{
  "num_hidden_layers": 19,
  "hidden_size": 384,
  "num_attention_heads": 6,
  "num_key_value_heads": 6,
  "head_dim": 64,
  "intermediate_size": 1536,
  "vocab_size": 4096,
  "hidden_act": "gelu",
  "norm": "layernorm",
  "norm_place": "pre",
  "norm_eps": 1e-06,
  "positions": "learned",
  "qk_norm": false,
  "attn_scale": 0.125,
  "bias": "none",
  "tie_word_embeddings": true,
  "parallel_block": false,
  "extras": ["capped logits"],
  "init": "uniform",
  "init_std_qkv": 0.0375,
  "init_std_o": 0.00609,
  "init_std_up": 0.0375,
  "init_std_down": 0.00304,
  "init_out_by_depth": true,
  "optimizer": "adamw",
  "learning_rate": 0.00129,
  "beta1": 0.9,
  "beta2": 0.99,
  "weight_decay": 0.41,
  "lr_head": 0.00891,
  "warmup_steps": 298,
  "schedule": "wsd",
  "decay_fraction": 0.709,
  "decay_shape": "linear",
  "final_lr_fraction": 0.0,
  "batch_tokens": 65536,
  "max_seq_len": 1024,
  "doc_mask": false,
  "train_tokens": 425100000,
  "max_steps": 6487,
  "dataset": "wikipedia_en"
}
Each number is 50 + 15 x the weight over its row's rms, rounded and kept within 0 to 99. Layers, rows and columns count from 0. The size before them is the row's rms in percent of the matrix's.

# layer 2 attention query, 384x384, rms 0.0445, rows 270-383, columns 48-95
134:63 39 36 45 64 61 64 33 28 30 45 57 53 57 56 57 53 55 34 29 52 45 46 47 44 37 48 67 32 56 42 36 53 36 72 50 58 70 53 73 53 93 36 70 73 31 66 62
106:37 57 27 29 42 29 30 68 38 49 31 49 74 47 75 62 77 55 50 59 57 52 57 63 59 68 44 48 73 58 51 54 55 57 26 54 52 22 41 52 50 14 62 48 33 39 47 23
121:69 44 33 74 36 38 61 45 31 48 35 46 57 36 59 46 62 52 33 47 64 44 54 42 30 46 38 57 44 60 61 53 37 50 54 46 57 68 65 62 46 75 44 73 86 44 60 58
107:44 46 56 82 51 62 39 49 70 61 44 54 40 59 37 46 25 42 42 54 43 50 48 24 16 76 81 48 48 54 47 43 39 49 77 41 68 78 33 76 58 63 68 66 51 59 11 70
113:42 53 45 64 48 23 55 61 32 52 36 56 71 33 79 48 62 66 72 47 55 48 37 51 59 36 38 61 68 63 53 48 48 67 28 73 55 14 46 63 63 27 44 37 63 77 59 16
125:40 67 41 17 39 57 45 52 48 41 69 43 54 62 25 56 48 55 43 61 45 47 49 67 68 50 43 29 61 48 42 72 61 43 52 31 40 57 46 22 31 46 34 56 09 21 53 57
111:66 47 56 46 63 34 79 43 57 57 62 48 29 45 45 47 65 44 25 49 45 41 51 58 47 37 33 43 45 56 49 42 10 58 45 58 16 51 85 32 44 69 34 54 71 41 79 47
096:66 48 37 67 46 67 43 42 56 49 44 48 47 37 55 39 67 42 46 38 48 53 39 33 27 68 61 65 41 45 71 47 33 55 42 45 63 61 56 73 49 62 36 91 76 48 55 64
115:59 41 16 38 60 69 63 42 31 23 72 53 64 58 50 29 38 64 47 45 58 52 40 42 43 28 57 59 33 62 75 62 75 58 57 35 57 63 41 55 35 78 63 54 54 35 47 57
120:51 59 33 32 52 58 42 62 64 47 63 48 58 59 36 44 52 50 55 47 45 52 56 65 59 72 50 11 53 38 51 68 46 42 29 40 44 53 48 09 26 35 58 42 21 22 55 62
119:37 57 57 01 52 57 50 61 47 35 59 47 39 56 40 59 52 48 58 57 25 38 51 68 85 47 47 47 65 48 43 62 77 36 39 42 39 40 49 43 47 42 40 44 22 20 48 40
101:41 49 62 69 78 80 20 70 63 47 70 38 30 43 77 66 48 66 51 28 58 53 43 36 42 69 84 76 38 28 31 52 64 49 63 40 60 61 30 55 59 69 61 63 59 54 18 72
112:50 41 70 32 44 43 66 56 26 47 30 45 60 42 72 48 55 45 72 52 35 55 46 48 65 29 30 75 61 61 52 50 71 49 39 42 54 20 49 69 83 44 55 42 55 52 38 02
103:55 41 65 22 11 11 70 66 22 48 42 61 62 61 63 42 57 30 55 83 47 52 56 45 68 31 27 50 71 75 54 53 80 39 32 47 38 22 58 63 70 36 41 47 36 53 67 14
115:48 51 29 83 56 61 38 45 56 61 63 40 48 60 50 46 49 63 40 46 54 52 45 32 24 69 70 40 49 35 73 37 35 68 64 44 62 69 29 46 27 36 73 75 61 47 18 74
117:58 51 53 42 62 38 56 66 35 45 50 50 67 40 81 48 65 66 61 45 53 55 46 45 65 25 39 77 52 48 61 50 65 59 23 54 44 24 36 66 57 56 58 39 53 64 49 23
112:54 50 60 87 57 79 53 44 50 55 43 61 42 39 64 50 39 46 47 43 54 61 56 39 17 52 62 63 34 48 53 39 51 54 56 32 67 57 16 72 66 65 73 66 67 75 16 66
123:72 39 56 26 53 60 53 47 32 44 31 61 50 57 55 43 60 23 53 35 40 46 55 58 57 37 49 68 41 55 48 31 51 48 47 66 48 59 55 92 74 85 46 57 42 49 69 41
104:49 62 26 20 65 63 33 40 51 38 62 56 46 29 68 45 54 52 57 33 38 46 53 77 73 52 50 39 60 39 41 72 61 31 18 57 59 23 33 49 47 49 64 29 30 50 68 36
118:46 60 53 60 65 78 35 38 84 56 70 18 29 36 16 58 38 56 54 47 62 61 61 52 51 74 74 40 33 43 42 52 39 40 57 37 49 81 49 34 37 58 31 62 36 37 35 68
117:50 50 71 60 51 42 63 43 49 66 29 62 61 50 43 46 22 37 58 70 47 35 49 49 37 39 51 56 46 57 58 31 35 54 55 54 50 57 51 75 66 37 44 54 54 82 37 44
107:54 58 68 01 49 54 61 64 37 32 50 52 42 53 59 51 58 48 74 53 30 38 59 61 85 40 48 64 53 48 40 51 70 42 18 45 38 31 47 43 64 53 56 36 28 31 48 15
100:68 45 35 75 52 61 56 37 57 59 62 50 47 66 56 42 53 43 38 36 67 49 33 31 31 59 47 42 29 57 63 36 39 54 73 29 45 58 46 57 45 69 54 82 74 36 64 76
156:36 68 27 48 68 69 28 47 57 58 74 47 49 52 27 57 47 62 36 37 59 44 48 59 56 59 59 26 42 45 55 60 57 52 57 41 50 69 34 25 29 42 67 47 31 37 47 77
103:50 59 37 05 48 38 52 54 53 47 42 49 63 49 58 49 62 46 64 71 43 39 47 72 93 36 46 53 54 47 53 50 77 42 26 43 47 33 55 64 53 28 63 31 14 45 70 21
110:35 54 66 79 43 66 31 43 61 60 24 45 59 48 48 53 15 30 51 47 54 56 54 17 20 68 68 53 49 53 70 33 50 62 56 53 61 63 30 73 62 41 77 64 59 69 02 66
111:49 45 32 50 73 53 18 60 44 48 70 55 41 63 75 38 53 40 42 38 60 44 38 48 60 45 58 60 58 54 56 43 57 68 51 27 35 31 35 47 48 48 96 30 45 48 42 50
113:62 51 25 90 60 55 49 38 66 64 69 44 51 42 42 41 48 54 21 44 65 50 43 43 08 60 54 40 39 56 56 41 27 78 64 56 47 67 51 50 45 51 50 67 74 68 56 78
133:26 50 47 56 37 50 21 57 58 54 41 36 39 43 65 66 81 43 60 41 49 51 42 90 61 84 46 55 66 33 32 66 61 36 34 41 55 35 39 41 66 25 53 47 43 46 44 39
107:53 59 41 38 43 37 59 55 65 73 62 43 50 63 35 59 81 41 48 85 52 30 30 58 51 51 31 23 58 38 41 61 44 74 51 29 25 37 60 33 46 31 49 51 38 27 38 44
100:63 58 36 48 32 22 60 46 29 45 30 50 49 50 65 44 53 45 62 54 36 58 49 44 64 37 28 49 60 72 70 59 73 48 40 47 47 17 61 45 69 40 56 50 53 56 66 19
113:57 35 55 92 44 61 52 43 63 68 43 48 48 45 49 38 24 46 41 53 65 54 38 16 05 53 74 38 37 57 61 38 26 60 83 48 60 74 37 55 48 50 68 64 67 60 27 63
100:50 31 43 50 20 39 85 59 43 46 44 43 67 49 80 71 62 82 66 64 26 39 54 55 52 65 37 82 70 63 27 51 62 57 46 46 78 51 51 62 55 45 17 57 52 45 20 16
122:50 46 54 04 52 38 59 47 29 44 52 49 59 40 64 50 71 53 62 62 46 61 51 70 88 25 37 63 51 57 44 59 56 35 38 54 33 25 79 45 57 47 29 41 41 47 81 30
142:41 55 40 59 51 72 18 39 72 62 58 38 56 62 38 58 51 53 41 59 47 44 40 50 50 84 71 37 43 36 70 65 58 50 49 37 61 49 26 57 44 31 83 74 34 33 20 74
107:48 53 74 40 68 68 34 45 48 48 48 40 40 64 36 35 18 29 58 53 17 66 54 29 60 53 64 49 56 39 73 45 76 42 39 49 55 16 21 61 72 41 74 45 17 51 17 51
106:47 50 52 21 74 46 47 53 44 45 49 53 36 48 55 50 78 51 62 41 58 57 43 75 77 40 51 59 55 51 46 50 57 55 40 53 38 17 57 28 55 31 47 15 38 63 67 33
111:58 63 44 05 57 35 52 54 42 37 50 43 46 45 58 51 72 47 52 48 36 45 47 72 91 37 38 51 58 46 51 57 54 55 33 58 31 28 73 41 50 39 33 48 44 24 86 33
094:50 40 41 74 69 28 54 44 54 53 66 44 53 52 42 40 51 55 36 43 67 73 46 35 18 42 50 40 34 55 67 42 12 55 84 54 40 61 59 39 31 52 49 72 73 63 80 91
138:38 70 27 66 69 57 32 52 64 58 90 35 56 59 38 59 55 59 37 43 75 45 51 47 52 70 72 20 42 35 63 55 41 65 66 45 50 51 49 19 25 21 77 42 40 44 47 81
102:47 51 50 80 62 66 32 48 69 52 51 51 29 75 36 53 48 49 29 41 56 50 36 45 21 57 63 31 36 46 39 52 26 70 85 43 55 76 65 39 40 63 46 58 62 53 53 85
100:43 55 53 22 59 44 43 54 52 57 62 46 42 53 61 67 78 64 68 46 33 44 60 86 90 36 36 59 73 41 36 66 54 53 32 49 19 21 68 41 54 43 28 25 28 33 52 31
120:46 56 35 42 52 57 36 57 45 45 84 31 55 53 49 54 61 69 47 57 59 61 53 58 67 66 45 33 63 54 47 84 61 47 35 34 37 41 40 16 25 35 53 40 35 22 53 60
108:73 35 44 58 53 50 59 41 42 45 60 54 52 58 49 33 43 51 34 47 71 60 49 28 48 24 43 41 36 62 57 48 17 53 69 44 39 61 84 39 28 81 35 60 73 35 83 64
101:40 39 71 12 36 66 48 57 28 32 34 57 43 46 62 53 62 46 56 47 22 46 69 59 80 58 35 72 73 49 41 61 70 15 24 55 60 51 37 53 55 56 38 32 21 23 45 34
148:48 39 85 42 28 36 77 44 51 61 27 60 52 53 34 48 36 35 61 78 32 48 44 42 44 36 43 52 55 60 41 42 45 51 55 53 35 41 67 65 64 59 38 41 47 64 44 18
128:55 47 46 46 30 17 89 57 37 50 51 57 57 47 43 70 47 60 38 52 37 39 52 52 41 31 32 57 56 72 33 39 52 48 62 58 39 71 68 64 55 61 12 50 55 49 70 34
108:59 47 64 49 00 22 77 34 41 38 22 71 42 52 44 55 48 32 60 65 27 34 63 57 41 45 38 52 67 56 56 41 30 47 41 76 40 83 67 59 50 64 18 62 46 48 43 16
106:40 47 48 08 58 64 35 61 47 35 55 56 49 42 51 57 60 49 69 46 28 46 47 60 87 53 41 57 62 45 49 53 75 44 28 54 39 14 36 49 57 49 56 24 14 45 39 32
098:58 73 37 42 58 53 62 38 55 58 66 45 56 88 14 56 43 61 27 58 58 31 37 36 51 47 48 22 38 21 52 23 60 49 58 37 39 64 50 61 30 63 66 68 63 18 40 76
062:58 36 71 50 27 45 35 33 31 17 70 57 57 72 38 34 46 38 66 65 33 30 76 47 53 49 64 44 75 64 61 64 51 42 52 29 41 50 47 50 59 58 59 52 36 56 68 16
061:62 38 50 42 50 43 33 56 54 40 61 28 44 81 71 59 29 41 49 58 48 48 54 87 55 36 61 51 63 63 53 30 33 54 54 34 49 43 56 70 61 47 60 30 21 60 11 34
093:52 38 59 77 54 32 47 54 31 66 59 62 58 70 55 35 47 38 36 57 74 57 42 37 16 52 47 56 68 55 45 61 38 74 38 56 44 49 54 57 55 30 78 46 64 57 29 47
065:36 37 58 65 38 55 40 57 18 67 45 82 56 71 57 52 58 69 61 63 30 31 71 32 45 62 47 63 43 83 35 62 79 38 37 60 28 45 71 34 53 62 65 74 65 73 56 30
061:19 38 41 55 42 49 63 82 54 43 35 45 52 33 66 60 29 53 54 51 37 55 37 52 32 61 34 51 50 49 60 56 82 48 47 22 68 40 40 64 49 46 45 48 43 56 53 57
051:45 54 50 58 45 70 48 51 69 47 78 53 53 38 34 55 53 34 67 43 64 36 21 71 46 39 50 50 51 51 50 56 49 43 51 43 52 73 41 64 55 46 47 39 61 61 45 52
068:51 71 25 66 47 22 30 37 49 37 49 46 42 47 31 45 33 45 73 24 40 38 41 70 59 39 61 51 70 66 45 52 49 54 67 64 38 34 51 69 66 43 64 34 42 70 47 28
057:49 59 22 61 53 39 37 26 59 43 19 60 34 35 42 69 61 49 49 21 56 56 57 40 39 55 36 43 58 55 58 10 70 52 28 66 47 14 52 42 63 54 34 40 45 70 49 52
064:40 69 53 42 37 61 25 58 62 42 51 36 40 29 64 72 39 65 37 10 39 46 35 62 33 56 54 27 40 40 61 31 63 31 58 28 65 63 35 63 38 65 61 50 52 40 28 71
050:42 46 36 72 25 55 48 52 50 45 45 50 42 65 40 41 61 36 43 85 50 58 56 37 33 83 26 44 54 72 49 41 28 44 55 54 66 41 41 34 63 23 55 35 44 40 47 20
064:32 88 50 44 22 40 40 54 29 39 75 43 87 52 41 68 57 52 69 65 48 28 48 34 67 34 70 47 70 68 42 71 22 67 45 45 35 66 46 68 64 56 50 56 38 40 49 41
086:55 51 48 33 59 76 61 57 59 44 50 53 65 13 58 45 50 65 75 60 44 54 60 53 98 59 57 64 49 57 54 55 53 23 51 52 57 47 64 51 56 58 29 49 47 57 61 38
060:47 43 33 65 18 43 38 57 50 63 55 58 50 52 58 66 31 77 46 57 46 53 73 87 45 53 54 66 57 57 55 62 54 32 57 20 77 48 61 60 65 42 54 45 41 51 58 48
061:64 48 57 48 44 30 17 48 23 30 42 47 47 80 34 49 54 42 27 50 46 41 49 71 42 48 41 78 51 87 25 53 61 56 32 30 56 39 63 54 67 61 31 39 57 52 39 15
065:63 35 41 55 54 39 34 33 35 68 49 62 34 83 44 33 67 54 51 55 40 50 48 50 52 66 36 56 63 63 47 38 61 43 17 59 53 40 46 44 43 37 41 23 62 56 56 28
068:44 61 66 57 57 63 38 41 54 44 68 38 54 82 40 46 48 36 39 63 57 48 53 59 42 19 57 39 58 52 54 73 36 78 36 55 40 53 41 70 47 62 57 39 47 43 37 72
063:57 62 59 57 54 52 45 66 63 70 88 40 42 37 56 60 32 48 75 33 52 36 71 76 59 41 70 52 51 53 50 56 41 66 89 59 35 49 32 61 52 27 62 40 40 64 30 57
070:42 49 34 21 63 79 54 71 51 44 42 24 50 49 60 59 55 59 44 31 69 47 67 70 69 53 61 54 57 32 56 48 27 49 49 49 45 47 49 68 43 44 67 32 06 61 26 65
062:35 57 60 42 44 55 28 40 63 57 50 22 41 48 37 67 44 62 63 28 75 53 59 76 53 46 61 48 63 59 59 50 68 40 66 19 64 71 48 88 50 46 65 75 18 58 19 72
060:66 65 21 49 49 42 32 27 59 57 47 45 42 42 45 52 51 68 67 22 49 49 59 68 36 50 39 46 59 45 62 21 72 28 48 56 45 66 55 58 52 54 68 21 35 55 39 63
055:53 48 07 34 48 21 34 31 34 38 49 70 52 30 30 51 50 29 44 64 50 44 46 79 59 44 45 56 70 77 47 46 50 48 50 40 46 30 54 66 57 37 62 47 29 79 71 55
052:50 54 60 30 44 53 50 52 66 49 55 54 41 62 32 58 66 50 57 49 38 73 56 64 42 65 46 29 51 54 43 34 62 38 78 35 45 64 30 39 47 27 38 35 40 25 74 42
082:52 36 60 81 53 30 72 49 49 41 39 64 53 55 66 24 52 17 48 76 79 66 51 26 40 67 56 58 59 50 32 51 30 71 59 44 32 24 61 51 48 34 62 58 52 42 39 38
056:52 62 68 40 63 80 68 69 61 79 52 31 55 48 52 73 59 60 45 60 56 32 65 45 40 40 42 44 31 02 50 55 49 51 30 68 22 78 34 43 58 60 64 55 49 41 41 62
059:63 45 53 97 54 44 72 45 46 64 62 46 74 62 59 35 42 63 37 58 70 66 41 24 31 49 46 58 34 46 34 59 24 82 52 53 43 44 37 57 50 48 65 57 67 57 31 53
063:23 35 57 39 54 48 54 58 24 52 58 66 50 65 50 17 46 62 45 70 21 55 65 21 60 60 57 57 58 65 56 59 65 57 35 54 38 41 52 34 45 30 55 67 65 51 73 62
076:54 52 42 39 51 68 50 34 55 50 54 48 40 31 44 60 32 80 66 30 41 36 63 52 74 34 53 48 44 52 50 54 51 19 52 42 50 61 38 56 40 49 48 48 38 45 61 69
071:50 31 70 54 60 41 53 72 25 45 70 76 46 65 67 36 48 23 50 62 66 56 62 48 56 42 54 57 44 69 57 68 39 68 59 54 34 46 49 47 40 30 57 40 53 65 32 16
058:54 36 48 75 76 48 72 40 58 45 52 58 62 45 53 52 49 49 45 61 61 59 31 42 49 35 60 51 30 59 39 55 28 78 37 50 57 45 42 65 34 54 45 29 66 50 26 60
064:60 53 72 63 59 52 63 61 40 64 49 61 59 41 59 38 43 70 53 56 63 52 53 45 62 35 51 45 36 38 54 70 46 63 42 64 47 61 63 50 40 65 56 56 59 69 46 55
080:46 64 60 52 61 75 34 37 74 72 61 31 36 46 45 48 45 70 53 30 47 47 52 77 34 50 43 26 37 41 49 48 81 50 49 46 50 55 55 62 47 56 48 41 31 30 50 97
066:42 65 61 40 60 69 29 46 78 70 33 39 42 63 41 41 44 42 42 35 49 48 31 99 39 26 18 62 54 50 54 64 48 33 43 39 72 67 51 52 54 55 40 41 53 42 15 57
077:63 69 34 33 43 78 31 47 71 38 43 34 42 44 45 46 49 63 68 36 28 36 75 77 53 64 48 43 38 32 61 42 81 00 48 74 62 70 53 39 46 55 30 45 46 58 68 67
072:54 68 76 74 68 51 41 40 47 63 47 41 55 59 47 42 52 19 56 50 82 52 51 51 32 53 51 44 31 39 48 53 55 53 53 54 58 57 68 75 46 29 51 41 64 39 39 80
071:34 49 54 69 60 29 55 62 35 60 68 50 52 86 32 48 55 36 44 46 55 50 41 59 08 53 45 39 48 55 63 57 49 86 30 50 52 57 32 53 34 50 71 58 58 33 34 64
066:59 80 59 60 44 63 56 61 50 34 38 69 64 42 73 52 63 46 93 72 37 38 72 17 48 48 66 59 44 39 46 47 56 42 37 85 22 64 55 27 58 36 63 54 40 49 67 32
068:53 30 36 44 46 37 15 48 35 44 61 59 47 50 46 64 50 59 64 60 16 35 58 56 34 55 45 44 58 61 55 46 80 33 50 72 40 49 62 33 40 72 40 47 65 45 47 49
070:50 76 42 70 35 51 34 34 64 76 26 46 49 42 48 24 48 65 67 42 43 60 62 52 35 44 26 54 40 32 51 47 50 23 53 94 79 37 56 34 56 32 45 48 49 62 35 66
069:33 89 75 57 57 81 63 71 78 32 51 29 42 78 63 68 61 51 48 51 46 37 64 30 47 65 57 35 36 23 46 80 30 47 25 73 37 84 49 58 52 77 42 51 54 18 39 59
079:44 33 69 77 60 38 52 54 40 47 52 59 53 63 47 46 64 29 19 63 50 51 44 45 31 56 58 55 57 65 44 56 26 78 55 39 29 46 31 57 48 40 69 53 62 50 32 55
059:54 32 25 44 50 55 56 43 54 40 43 55 39 54 55 47 57 53 30 42 49 63 55 72 59 65 44 52 44 51 34 38 70 43 34 62 65 30 57 44 48 51 27 45 46 76 38 04
080:45 75 34 33 52 64 39 48 74 40 35 46 51 40 42 64 33 83 68 36 32 37 64 60 59 53 35 51 37 31 50 51 67 17 44 64 63 74 55 47 51 62 21 55 48 45 68 73
080:37 60 33 28 41 56 71 57 52 46 51 49 71 17 57 45 65 63 73 49 41 38 69 45 82 55 36 51 64 39 54 45 57 29 58 63 55 50 72 37 66 43 34 49 43 46 70 25
061:46 54 81 51 41 67 39 49 74 92 54 42 36 73 34 49 38 58 72 48 56 78 79 54 51 34 28 60 56 32 63 33 61 39 56 74 56 51 24 43 43 54 35 65 34 25 48 59
080:52 66 44 19 46 52 49 34 69 39 46 47 56 25 48 54 37 70 77 49 40 56 59 52 79 40 39 59 50 37 68 43 78 20 44 58 56 58 60 50 38 62 42 47 38 47 75 51
065:44 60 37 90 43 58 74 38 60 51 44 72 44 55 45 21 59 56 51 64 54 60 59 52 49 47 64 52 24 67 32 44 32 53 18 55 73 29 60 34 45 51 54 49 57 55 58 47
090:57 62 49 21 54 69 48 48 58 45 45 27 61 38 52 65 41 78 73 41 40 49 55 55 79 35 59 46 54 36 50 57 72 23 52 59 60 62 61 41 50 60 27 35 42 41 67 58
057:38 40 56 32 32 66 66 81 33 44 46 48 32 69 69 50 52 55 33 60 65 25 50 64 53 34 53 57 75 56 57 49 57 46 40 25 38 52 65 62 53 54 63 61 45 43 33 44
066:38 60 50 47 66 42 61 44 29 24 41 45 53 52 44 33 30 28 46 58 57 60 49 77 55 36 53 33 47 61 38 34 25 76 58 31 47 36 45 51 52 39 57 43 36 61 48 65
071:55 42 23 61 63 25 66 36 44 35 28 63 42 22 60 63 37 51 63 57 57 76 31 42 68 55 50 45 60 63 28 25 17 49 60 50 50 03 51 48 49 50 56 39 45 86 53 28
059:52 64 67 35 63 69 63 53 78 79 47 41 60 49 55 49 62 60 44 50 50 61 59 66 43 34 43 42 22 06 65 62 38 48 36 43 49 69 58 29 36 59 38 73 64 42 41 52
059:62 43 46 51 63 52 77 58 77 53 44 47 56 39 81 25 47 55 60 66 48 62 67 49 61 25 49 46 49 22 81 59 41 50 66 53 56 43 56 46 37 23 53 37 44 54 26 57
072:52 75 50 22 69 55 35 41 61 44 48 42 27 30 44 65 38 49 51 26 62 64 21 97 46 53 46 34 53 23 64 65 38 42 40 36 74 72 36 78 51 38 37 31 37 39 59 77
061:34 52 36 00 36 63 42 62 47 47 35 49 32 42 45 64 56 43 46 36 34 55 48 78 79 73 35 43 52 46 43 61 62 32 64 52 49 46 49 35 57 54 27 50 25 36 54 30
069:56 41 58 69 64 32 42 55 38 55 60 49 57 74 30 39 55 39 44 66 77 60 44 40 20 57 58 34 26 42 58 63 23 85 54 54 64 71 31 46 46 33 61 51 58 38 42 57
067:51 37 36 49 22 45 40 45 34 42 37 72 43 53 45 67 45 53 50 78 41 62 38 25 34 64 33 41 62 42 35 31 98 30 40 59 60 39 52 29 72 57 52 58 68 53 54 28
065:54 71 72 54 59 36 48 43 62 40 55 46 57 64 70 57 56 33 40 36 57 49 51 42 44 44 58 48 57 65 41 46 22 80 58 60 52 46 38 50 43 42 42 70 29 21 41 51
071:42 44 38 22 42 57 68 65 63 50 55 40 54 15 49 55 48 64 60 52 50 46 66 47 94 55 44 63 54 38 59 44 61 21 46 53 60 49 65 38 51 57 48 58 51 53 73 34
063:29 66 47 45 51 54 58 62 61 46 46 55 28 39 45 52 34 47 38 35 39 68 44 65 49 46 48 61 57 36 57 50 64 12 69 45 86 47 31 55 41 56 41 56 40 72 47 35
063:54 49 51 88 58 34 48 61 33 56 62 42 34 68 40 58 37 44 37 50 64 47 51 43 21 41 74 32 61 40 45 63 56 81 46 55 54 43 37 43 39 59 75 61 62 56 37 69
074:54 80 51 54 55 31 31 22 60 75 61 41 63 69 30 44 52 61 61 45 51 36 63 62 49 27 44 62 45 57 39 38 58 36 27 63 62 56 51 44 55 68 50 50 55 37 58 72
064:52 19 32 43 43 12 51 49 50 36 49 72 61 33 66 75 76 54 33 63 27 51 32 36 61 82 38 58 55 74 44 53 60 55 38 43 51 18 51 29 48 55 42 53 69 86 72 16
062:61 59 67 59 55 67 60 54 83 51 35 53 51 42 50 43 39 56 62 29 45 59 52 35 32 54 45 50 63 24 37 30 20 37 53 63 57 43 51 34 38 31 32 59 40 39 63 55
074:55 42 44 40 42 37 98 51 31 28 43 54 55 39 63 41 52 39 39 61 34 61 43 31 67 65 32 62 46 67 27 50 43 44 41 38 60 24 43 30 65 78 40 53 76 67 60 03